Each number is 200 + 20 x the weight over its row's rms, rounded and kept within 0 to 999. Layers, rows and columns count from 0. The size before them is the row's rms in percent of the matrix's.

# layer 2 MLP down, 256x768, rms 0.125, rows 0-21, columns 448-511
097,184,198,215,214,187,224,211,195,171,217,199,204,223,194,215,220,186,177,199,211,189,164,201,207,165,167,200,192,238,200,204,199,194,181,175,194,189,194,199,194,210,183,179,166,208,160,184,206,149,220,201,239,210,190,206,174,200,212,216,206,181,152,174,201
100,207,192,234,198,193,191,170,200,169,164,206,201,215,194,231,174,191,173,215,193,209,201,218,216,174,196,200,145,208,184,187,201,230,232,214,200,201,195,187,185,188,207,220,221,171,173,175,221,226,173,198,197,228,201,195,208,192,188,222,187,189,207,187,185
098,185,225,189,195,205,203,208,207,180,201,199,194,198,211,190,250,201,196,209,230,180,222,199,235,177,281,172,158,195,213,217,215,205,209,201,188,219,193,205,229,206,214,204,192,229,225,189,223,209,229,202,202,202,195,206,199,204,197,252,238,230,222,201,166
106,177,173,248,200,208,207,215,219,156,209,201,195,205,227,192,232,201,196,211,192,201,190,212,207,221,181,215,188,199,195,203,214,186,193,185,244,207,188,212,195,200,180,233,197,190,192,230,232,192,207,190,204,202,205,214,206,171,199,195,197,210,209,177,207
096,191,222,214,267,177,208,185,181,207,220,205,185,199,179,168,164,200,175,198,219,184,226,192,204,176,173,245,217,195,213,199,179,180,186,177,214,197,211,206,201,186,178,215,221,180,189,217,220,170,242,193,211,228,199,146,202,185,193,164,217,208,186,188,174
108,224,195,215,218,216,202,191,186,167,217,218,183,200,189,236,181,208,183,182,190,201,224,220,198,173,220,163,221,210,222,198,203,201,178,219,215,170,188,202,193,220,214,174,221,194,243,210,226,223,226,192,176,206,190,196,204,219,209,180,194,213,188,182,196
110,193,194,170,176,182,197,202,195,193,161,194,200,191,222,224,264,206,203,200,177,201,198,210,185,136,188,222,218,163,201,198,210,212,186,146,179,179,208,190,194,197,213,230,233,187,223,177,146,183,193,197,203,194,203,173,188,182,216,200,211,172,231,211,206
097,261,238,234,166,210,198,228,252,155,208,200,204,229,224,214,202,203,198,193,197,204,182,222,195,196,221,171,212,221,195,206,214,196,193,186,210,226,186,200,195,233,202,190,193,172,227,189,216,182,231,211,159,210,193,227,198,195,202,202,201,196,202,166,183
105,206,210,197,221,228,203,226,186,251,202,193,196,198,221,207,224,198,210,186,210,195,246,180,228,210,235,217,192,202,193,206,199,223,203,216,218,185,208,210,188,207,212,220,245,227,194,209,194,195,210,190,195,208,205,216,187,218,209,241,181,218,217,216,190
101,219,217,207,176,218,202,200,188,242,211,185,193,228,164,198,180,195,201,191,213,200,215,198,191,143,185,203,213,202,219,191,188,192,203,220,185,188,189,201,195,159,181,211,179,201,182,197,176,184,181,186,215,173,191,220,229,213,203,203,220,220,184,204,195
100,142,182,142,212,203,197,182,214,195,194,202,195,189,195,166,215,215,204,200,201,185,210,207,224,213,207,175,220,181,209,187,209,166,216,203,184,229,197,195,199,219,222,170,256,188,198,207,180,242,200,207,155,188,192,207,211,183,195,225,199,224,219,193,190
102,178,191,184,229,202,224,231,217,158,229,205,199,203,174,218,205,209,222,191,187,183,184,202,180,190,188,226,201,196,189,198,210,204,177,215,187,205,200,220,204,178,162,181,177,209,200,189,178,213,193,208,202,181,204,196,212,214,220,199,205,169,191,176,206
104,226,215,235,221,222,212,203,204,196,210,195,184,205,241,223,197,203,217,200,189,218,244,186,188,182,207,179,210,224,210,198,210,185,184,159,194,197,204,207,226,189,205,220,252,172,201,189,199,184,194,198,196,188,189,201,218,201,205,218,203,172,178,211,190
099,206,197,210,220,190,198,222,224,243,218,192,204,193,196,206,192,209,227,194,189,192,222,198,201,191,205,154,228,204,181,205,207,188,188,172,196,228,204,195,206,170,230,217,168,201,170,222,199,217,223,191,205,165,214,187,223,209,202,207,189,271,172,183,191
098,193,204,216,218,218,212,206,214,210,199,196,196,201,209,234,196,198,225,189,213,193,211,209,216,209,178,211,249,220,172,181,190,209,224,159,205,221,198,193,208,201,199,170,201,200,178,185,188,192,202,188,183,194,205,186,198,189,223,213,188,207,238,218,206
100,216,185,222,200,182,204,207,224,233,189,208,209,207,204,229,255,198,162,206,210,207,210,190,220,201,237,218,202,207,221,205,193,208,158,178,178,234,199,193,197,216,235,221,218,187,206,201,192,208,211,205,189,177,188,211,193,215,189,219,199,174,219,197,209
108,220,169,217,172,204,172,197,145,198,180,196,191,207,217,246,215,188,165,211,191,188,179,184,175,191,201,197,205,220,158,188,194,218,231,157,210,167,197,181,206,205,198,190,164,218,215,202,184,160,157,199,247,184,202,197,193,210,200,230,220,186,189,201,193
103,146,168,190,201,181,189,204,209,179,193,201,209,203,236,196,185,207,176,208,188,202,210,198,206,172,202,203,225,250,215,217,196,213,198,208,182,213,185,193,195,234,205,207,192,166,206,226,206,216,223,204,184,202,215,229,195,186,208,175,194,218,202,200,220
097,194,224,192,191,192,201,226,234,207,221,213,217,197,190,158,213,200,187,201,209,197,180,198,164,213,171,191,123,210,199,202,205,201,201,184,227,213,196,229,179,201,198,223,233,204,138,208,245,219,216,208,175,203,196,193,239,179,214,172,222,195,228,214,224
098,199,195,268,226,228,191,182,214,204,178,207,200,198,198,203,221,213,155,207,193,216,212,202,268,227,205,242,236,212,257,210,205,209,190,158,204,183,191,192,199,198,201,146,198,201,175,219,191,185,201,198,218,215,190,208,214,203,201,209,195,215,233,172,197
097,194,246,177,182,238,228,209,211,197,242,214,210,216,200,216,215,201,196,199,186,192,230,206,209,214,205,191,214,227,199,191,187,209,191,185,195,153,209,196,208,248,190,192,173,155,200,206,189,173,187,204,212,221,206,209,205,211,189,159,187,177,220,173,199
103,183,206,220,195,189,201,183,194,207,192,210,199,200,193,184,189,198,223,204,195,201,194,193,210,263,213,181,177,206,225,211,224,214,189,232,242,185,209,196,204,227,189,208,169,156,212,191,233,214,239,205,188,234,214,187,197,199,192,174,224,227,210,204,198